config.toml
hidden_size = 224
num_attention_heads = 4
optimizer = "cautious_adamw"
learning_rate = 0.00182
Each number is 500 + 50 x the weight over its row's rms, rounded and kept within 0 to 999. Layers, rows and columns count from 0. Numbers have three digits each. The size before them is the row's rms in percent of the matrix's.

# layer 6 attention output (transposed), 256x224, rms 0.0451, rows 111-127, columns 0-111
089:550511505500523461523541436529552552500455460450484517478514465474526518508583532433590520454570568514514416477447615454539463563475532655591533455565506513470500543488478409466479532527455449489445520523492447463545547493405517508559469529498444606506527519443581509533540561573631565526500467528496530528572494474417444453516506530505
079:455554498527530442482420459551428436564537492478521552477529410413490534509455459467438498440469466477613429551507553562522439491512558558485448473533430502538500476537513601444542560535517466440513493495562552584478563486483470529492531503511458478504521482415468542444577527455399469506408353455471463516465519468450495417450529434564
090:465503544437480465390566414542600509447473508658546494513392520390525486509526498488538489500424526525473464549475440485443521538513484451522519479522465552535530508466516485470479559608553561517555551591493470509523469534472590520442526485538569561500471514473542474547603518504502446509476518521488523546496553485546405505471493447557
087:531461538349528553473584505479556553514567538471494538539542462532407508517509499553524488588569524481559462485452356470530489507432417463440566402565466421535417503480490465535566521564515468516548571496509450474485465525481535468494514568498501519489530448455466553563505427492542577568534463535383475616410455473529585479518480533586
085:523487514486457549424514511429463395511547503499511521516470535523515478494511490561466427590529499518479538434477428557540588460469411357383460468435523484505430426456558508494584530488515458526519532462384549493522442397565517438500405458432490429531554467550445429614479459480508506525499478490451502509421557501482521549532557573519
096:500407437517441458543529497501610578570532503568481514484520497535482549454563412475573533536480523530493564449433387489470540505421554534438543566544543470448533497521534488580528414595560495525501507528415447488547473523453546596466468491552557491480539531527479495486461519517570456509507544497520521564496431494443543529586566535555
091:507476514557516425474442465502418477530508461525532486509469476442606544564434500487547481425470555521519467556455605453451578443506621583611510566518464565540523507469544482459415529471531527499461596526561530438471549477448465499538509572537462535411486515456512498461466603499441445472468464518575555467560633480509499462548455465509
096:497534400582505571491575560560496534503508480538464489531610479521473518496617480528499601436504486535551408467466539456442580564524446573590540438488539465492545485577467451489470494460505503422540466480477516539502534567595501507561448550480591525532540588490578531443503470517539476548492556575530471446613523499495436427488571427409
083:529499445587569576479511523501555377437552423509558491498535491502539502522510524543467481446534477502482421472574522521444523514534514496577524541498492450373509407505477585433479519506460404547490446435423539540492542466530434580472537468439587492567466530506495433462424529506483426507520590627515582472436456495465535463497453466492
089:536525457518505537476441492443451431459393524461545462476426410464560512506493486518463547518493504459560540392476612520428518394647445487572507482429423512571563403413544494458483455532494496537392512388537513491559578518501524451473528482498554489532555522420464499525505467453504560456408485480468450474544563533608481437470385508461
089:519503556482406476534501479512547536537417500578533419463522522460501558578482558382585488532479478418340518476470457509355518482536505399458441520558516518456503584487398538486451509587519441429534491463434527549517411536523544583524565499489539560485509498495483445480385562568508398452558520472445463468501482478481452447511495480544
081:482464583554481438559515534529515575575516488549517519503506448508559503516580539400483529502436551554530512484505463548452481505472541568507468588632501494494496531545467515462484522579510562441511561578543419649463566501432533520496484582536479532477479513517499505449543524479514489540435654476520625464572497477417462508522502523484
101:511505476581530540537509535558491494541433433459440436445550496442491532525601459494478550465525468545535478469510432498440582545458496540447499575597537471488536513528420506463543456529526485437604502489384518550371463564568473471474411483434437534520537507584502492476467581447520468631519532539524511453563463445456460404492537477495
089:563452443605464458415501473536562436527529466559510583460535416493552515478654465445508580463470443536493401494512485524460539475421522585501546403530463472502593516502502556452508567482457474529542467440422557517478515485490511599496457456418577428555606513531545414477501494517482508536458471588517485487526398422545422483587543427475
089:521454490491566520565493513510435447443409469430507468518455558446586528461560466419475576517488518546541505511522523457411584436595533489614428589491539528410534504500580535509424534482468518518344487510487544484529504523592435458442527492436473549499519513447568448397470547544577456430427543503519524403570509558443522495477432440499
092:542524532440519513485530430548557558562540555544552515496527448556438500494419557430510593512473543486577494482488455557567446520515423456510563480532439544561435521488429454474481491559433475559538543430518440512421507559454563549470603583490575475447428493479450553609416467477516476457545648497422509514469451415545465430529571550479
086:539463539382499565514551447389472511434492489505468450428503492537530452552456479538518539499531536483412528528494503537518628454509466461481509522517616579527503485485570537442489514530530505581530634519406505461492476526488534351492473550518526503513480462483443489506501608452522499534447383511471466539495609476487583521471450418478
# layer 6 attention value, 256x224, rms 0.0494, rows 112-127, columns 0-111
078:455469458493500490448469495446582485437519493488507460513515477507524548484480522521566526512446522506372509524533411392479544527570551539512560433541577504523485583459458487558400431515528478525594476594408544442522579512533556465492510495584627568521484519535600524526413492523560589471583559551508423494595488544601529551566551590494
081:619461487575507477574515468457552441536414450398495477435434460577501551483467498562514494482490529455492574514482532476496517417440472507512557551447497485444443549502480536479549445489499417493471507519535474540531535526521486564475497549434428425512507513476542585544431530608454479447499449495575567461598441495491608516480468568518
092:478506383610443431454415512435506469541519446481498527482469510482503490563526510483530521502461452486429514516541616501489373509557478428543462525480465559474528491481487465454519544499388508438437478474462502514528497422482515544509486402433495526483562528485510436566462512495503576430527453421593581555497467488505476581450512551477
078:480446480444495462491540583518530504553454487492488524507521510470514473479518516486458547496508506506522492557482516494494461488498511432481489505471450479541558448429545454511534456559361465498332414502505483479482437551511533480476488363534453463435468508526504497409522489533500596486478489525528441574474498484469466467433453548527
090:531539629497476436511478452586464515448326495511526543511447468481532476535507522537497503452464456440448497574541535533510400518522582517493428414356530514505462492497494479434495555390521494418443504460453530484430462575495420461500530499383454456510419458491520504554455538472438509499503493504525537452405461557506494485436487581403
083:481517517423502537549561480599511534520540490520497524503457494515446575487472513490636606465538448521470456446491418559471545590449540588439596512539551544466497528527500536499506495499487488498517468589574425494518555539517485521494555568502618566559544489483498476504482466510553394488502484519524524461555490485495431435402594421452
080:515547582461537499513469502481496447516505528502559471582381517468505591452445512506524410488430381538460556526548480500482491527583569544582560549544442487495494546555529593518562473486465515558554473524546410534506580492503454473445424602468440382466435510474461528484493507486377456423428436454508432476439473503543509532454424471484
085:514530582456564482611432435574435502474447519540492486485518525463557553542524503504518535530492453541489534511471513501503541460506485520610463523489431498483448536593533496528517504490526580511489555549490438423537561602537512514464434567527456501507532575510474456503538521414517470461344446527532381535545479576529516531473555506484
086:550479490442503465515528511534475601580582433505501464566576574540462483459487514512469461476499510514498480577554477480492578574373465463531497506583664505471489565461523490593522515519453526489564457496481450465530454509497497467567466499545402518480451510548509375480565442545564504538569515536471454460475540478433501509591532496534
089:445400582560580508502509470513601491511440477474496510457395475551526509540526460536502526391491510529610503670461536512485428464507526525505470559457414521482479414493521557489615476455545499486460459593550482543527515482508517513451491508453547484505459496500479653517528525502485560497448544468581651462556497537414516524536531571472
081:530485471554448407449473436517562545469417505419465487455437518574431529512501492541621480414466534510531541435509501399500407520513502514495564381426538461492460482493526500494579397395521492490450518456437522477490466597481444574501517468387523501556435459522538494553484522525488454466568417460546439484481513587560492474559558465543
093:474487604555519471587509528455525482522445507519610550520505522546515503547440568486568379528416505494535540491499579504473377490586576498569546384520438391580475495576542516535477520460496486545334401492577487421595517466443477546450551528531579446467524532467535557443466528464486515445461498480518450538486499554562446469467423437457
089:457527517482469529528483487591501487492532474526442496518502490443512499502509486502478388595492552456523527473479491522492391514622533578561428495426475514522434499539534522477532445472514460532533483583510509435509592542519440478459473507581452481442388539496591599520429475551498465453492484519485387463392515483474506495446482600488
088:529565497470569564492582490539496573466454522500532448481510500510433566518440486473519464436554401531493497501534439450458564575405456516536622449581543506545519497482500473525576503478585549461637511529555508482407484514495511460503510469636506515481458518511345467429580486500484429585545544494501458415469520516556449521550450487466
085:443534398526592399488414524522473418515435516449497498452510479504481503514521456496477472533475516526466532508564604522443522500443527496433469590486581497482523489479538557477535479446563514430339542533507482472598499414482478446457444506405413676613569551518593467465476537472475462426363466418557517475618548505440466526559531483505
089:510508491409565509459569552468533467477422487530525504614521556453476579440502509456542506462495522470588509498486536439444449537455486457604503466492445459486456526524512558469467584512406412477461445482573434481539437502538439594459574538499444558459511487444570479548450489525539473517532520500458515527507468487503397462482519569452
# layer 6 attention query, 256x224, rms 0.0585, rows 128-140, columns 0-111
091:507504478461415572458410450506527533495433454464431497513593447472423466401541450454561522560513468395492467494536536501483448486499593437453424585600454501433534574500486454461562566499507611535420421485473521458477429440501464409520513437500502500589564486526490493389480591574583563447535481470379550435462438483481541548456520476460
121:504460481483422549485444446471518582445465432473440591516573488434376456419497480395471534539455508385466476480488524475415469465534538478454437443573474483444585530488468508438557522425564486528458528411523554410455514449602477474514499510459470532531518429521439564481478579551608556492610515432398561392526429486474541501502514505452
098:546435514498502473539576548483458433470523590555528497548450569463603560584542610567463414400591542550477512541471479500533528556502471534547449481436573503544450415468512424570470440519536381481540531455478492535510549534463531518517428527469526536448466507464496523599474380422385460567465482534541431551519575532506447473520442515566
094:476530572446526411561502552532496407556562538583515439520453505550650571552561469561493490483538493589514449541513436518585524530514473590540530503468555500567419494462593517565486501611448495439595520555471463582519562503423529480456528507488545509462503595465522524542505446482465470490444484517517472570487553542547417475526523517553
079:558519463525469585480396492541548546487434439455457501553502515421467478483537529417416502488447500506373492537501483491443534500566516380503446502418479504443540515453444443442557536430570439477429463462468592442535454539619419503551480571514456609553530462610461517464450527514478506546532446548459481434460457446453484509550469512527
110:471485490534514441505529530451435485550492596519590375503445554534596519570478530615507446503573468629399458490561480557535417550511462516541474462499502482535413541442526471513437493518555456465453537532547466562572543520449520497495495525510504497475425571488511487598444453472481454460457521506598464535498506563581503445565480464480
113:470484548510546499563584511513413438558594538556523471464497507470565497505568498611457495528531528612479463506545472546583545529500439566444562486477480507554437415523615501540553385569448552439537521527522474600479554521420510508506477497452546449464522650426523449549511440520504518555480427512534448570494591564599457530514450558577
083:461557516520491456539490483438612524547546510446438514499469434515471481423465500442500516536446451397501550559516421486483582554498584379512543483457460478587532499581557549456403532534546458548478460459508535476525515409537458511419493427553479484530572426474594593469499546565549608513533484395441533477573483485445469533478552544530
099:541558556506455450539366449508619518443468472482472509434515528499507353534400476449547561498501571462548546390466476516474439440483486561411463480533405564442634546477498546502549536516433521529521487522476504467407564449547523414579512605505473483549454402458432482503614580502550551494506480473493566463419496480412534496518608392453
110:461465492494501472539474507528432476528495459555480483464479511473494551587536401535531554494535504503453511403459501400498473553473459504449563425511472491603496503509477445461488418549467525469500445482526390550410538472424486428459524571550490509461557571499559465492540420474376463501451447626531441589502457369527471509485400489479
094:574639453611455611472500614508450434475504488627482567541493531447526545472491506490453523448462478535488526497468514461459428483463507474483460478472528536456437423459466449562463538464574516515521585486464505529526455517426474586615588489450445472504463437445541466511404580491457521468477488502522563516487482452475582481553426451567
104:512416528524479433615520526442402491533487552550557499594501506522577445545495449569469470516557491590526528509530451516560452493519434479468524488559489449532500524519525459513482398549480444475439482505513478556541566531422552418539587519584577466460486570484493517520569371492464506482553437501536542516440489577529494471481623470503
107:488521467461439498519430483525561636483506420469475560415502447446426447495479426478520572500537437463427524442514505447515511526527459480441456440531450564536513514467431524414545511502517566379507552461526476467484494437580480475501502540572408535520574464571542558500519562614539546510591510558535538441467452501511448504443587448502
# layer 6 attention key, 256x224, rms 0.0577, rows 128-139, columns 0-111
083:512486525601531472547526634482495469497632551494568491511453609551562519547472477571490511445585509554459526488441506466537524587494477524556492516405553496566414396514498482527458481522494484525547527558455505536510522532459521561465532530432481459496433541455500445530483447494406476470445560555634419572484563483504386462470525450523
165:559531515473447552478424511539513622484448439449441569561585426513427480429472436418532567502445493400503544481506516510439559412516543490511524503546446529443579563494419542446522580444461532526430500449520608461434466501568503506442476486553507456534534408569509494451479506555546593438586571480456467514492434396448533572476493478483
065:503442471460565551433532443498531495434447465488467508515477547561491570442479555537496646475470567510502490491491482488490400516412577564427515470584468531482557542505461526509447472525500483455490450577512513530460501492492454432521455600511519489522476526455487547435560523471529476506428397499410517517403518601475625442402509443523
153:455450547489515479496572517503461385451536530544569444467425520517564565574569603592459443453521512609509497508513446502560494582523497496500519532470522446585479455566590417525505420550530465438522434514511442563577512487396521458522540497505491526410466600406487477551541473454483490554390462500556516540474594584552471427483471491566
122:511496456428474548483457380509569570541476465474490600491543438498466480465491464453550566467495499404513506538425531511432550439481588449465536523525472489449584514477473494422481590473470514522480537516551578468370463497600490516519472415463468399553598446601488508533477543528500531516608507429397522425525403436462516531503601443461
102:450486497505599582486576448469482485485472553454513492491479442498491516535576570546500462520506472597514440560578494464520452605560503515449444485522543509535455464598562497586522441589583527539554409540473445552588547558450476459546536545547541543453552505470439566450461424496478449504376432499454543451488564611584512524517402532562
132:482506543500514460499502506532474388468494544506544429451442529545539487537540648591485483532568490599498498477509515553623437560471403491481489453492562499532479498544559443560502456560518495509499483564506418544531495492412530465535487523448547584452473601422534494544456460446452447539442420487460521511454617575524508452487448528539
081:396477441449457486471498550403470502559493470608505461463491488504491457577542395470520483478498471528496455501559534503473513472501465412502453453442562579486531505440491420452409454462469510437372450416513567593485509497488526496408448590469493455427562485552622465494519507552407511522467501510569393615553519527481485475554492438516
106:473512549555480454464366535553492592514455459399490533522529479422443493467499481417509536533431508415490559523476455426434514585555423541530517475454469455481509561437440520439551577397516545567518530452541452450433481569544480501491449513503494471509476442525516485465467533566551481524657507468501609471479437422522499565395534501385
108:480473478532503544574520448441559429543537613554535500474421602506552489483559526591484481485609407537499501545534416552526473516443513494478497521492566480598422607475496508515554416510541547493446487621419448570520518510441524540628593526446532519525477542424459421505466450491524462555510455530498557448446541572496508435465432482577
096:541425492436515467451414461508505501383551437511525469577475486568421540386419479558565450513517470494497502605508423495513430545560539559596597498501509592527562399543471523532401541518426563488578451499442443414526508409498412511496491553434464498551532468473520512471408461428465491431567534547512402473380594462524458460444483498494
107:414526554503527519491538550498392398483550610520549519454501604495559616620551614607463465549498513568513539537483405545653411551508479524442452489472512506508438491456548461511437453526560411520565532492463388573621542527423588428537520495468526529469502528424455442519556450519520493496389456531505548464455552530502483488496421494523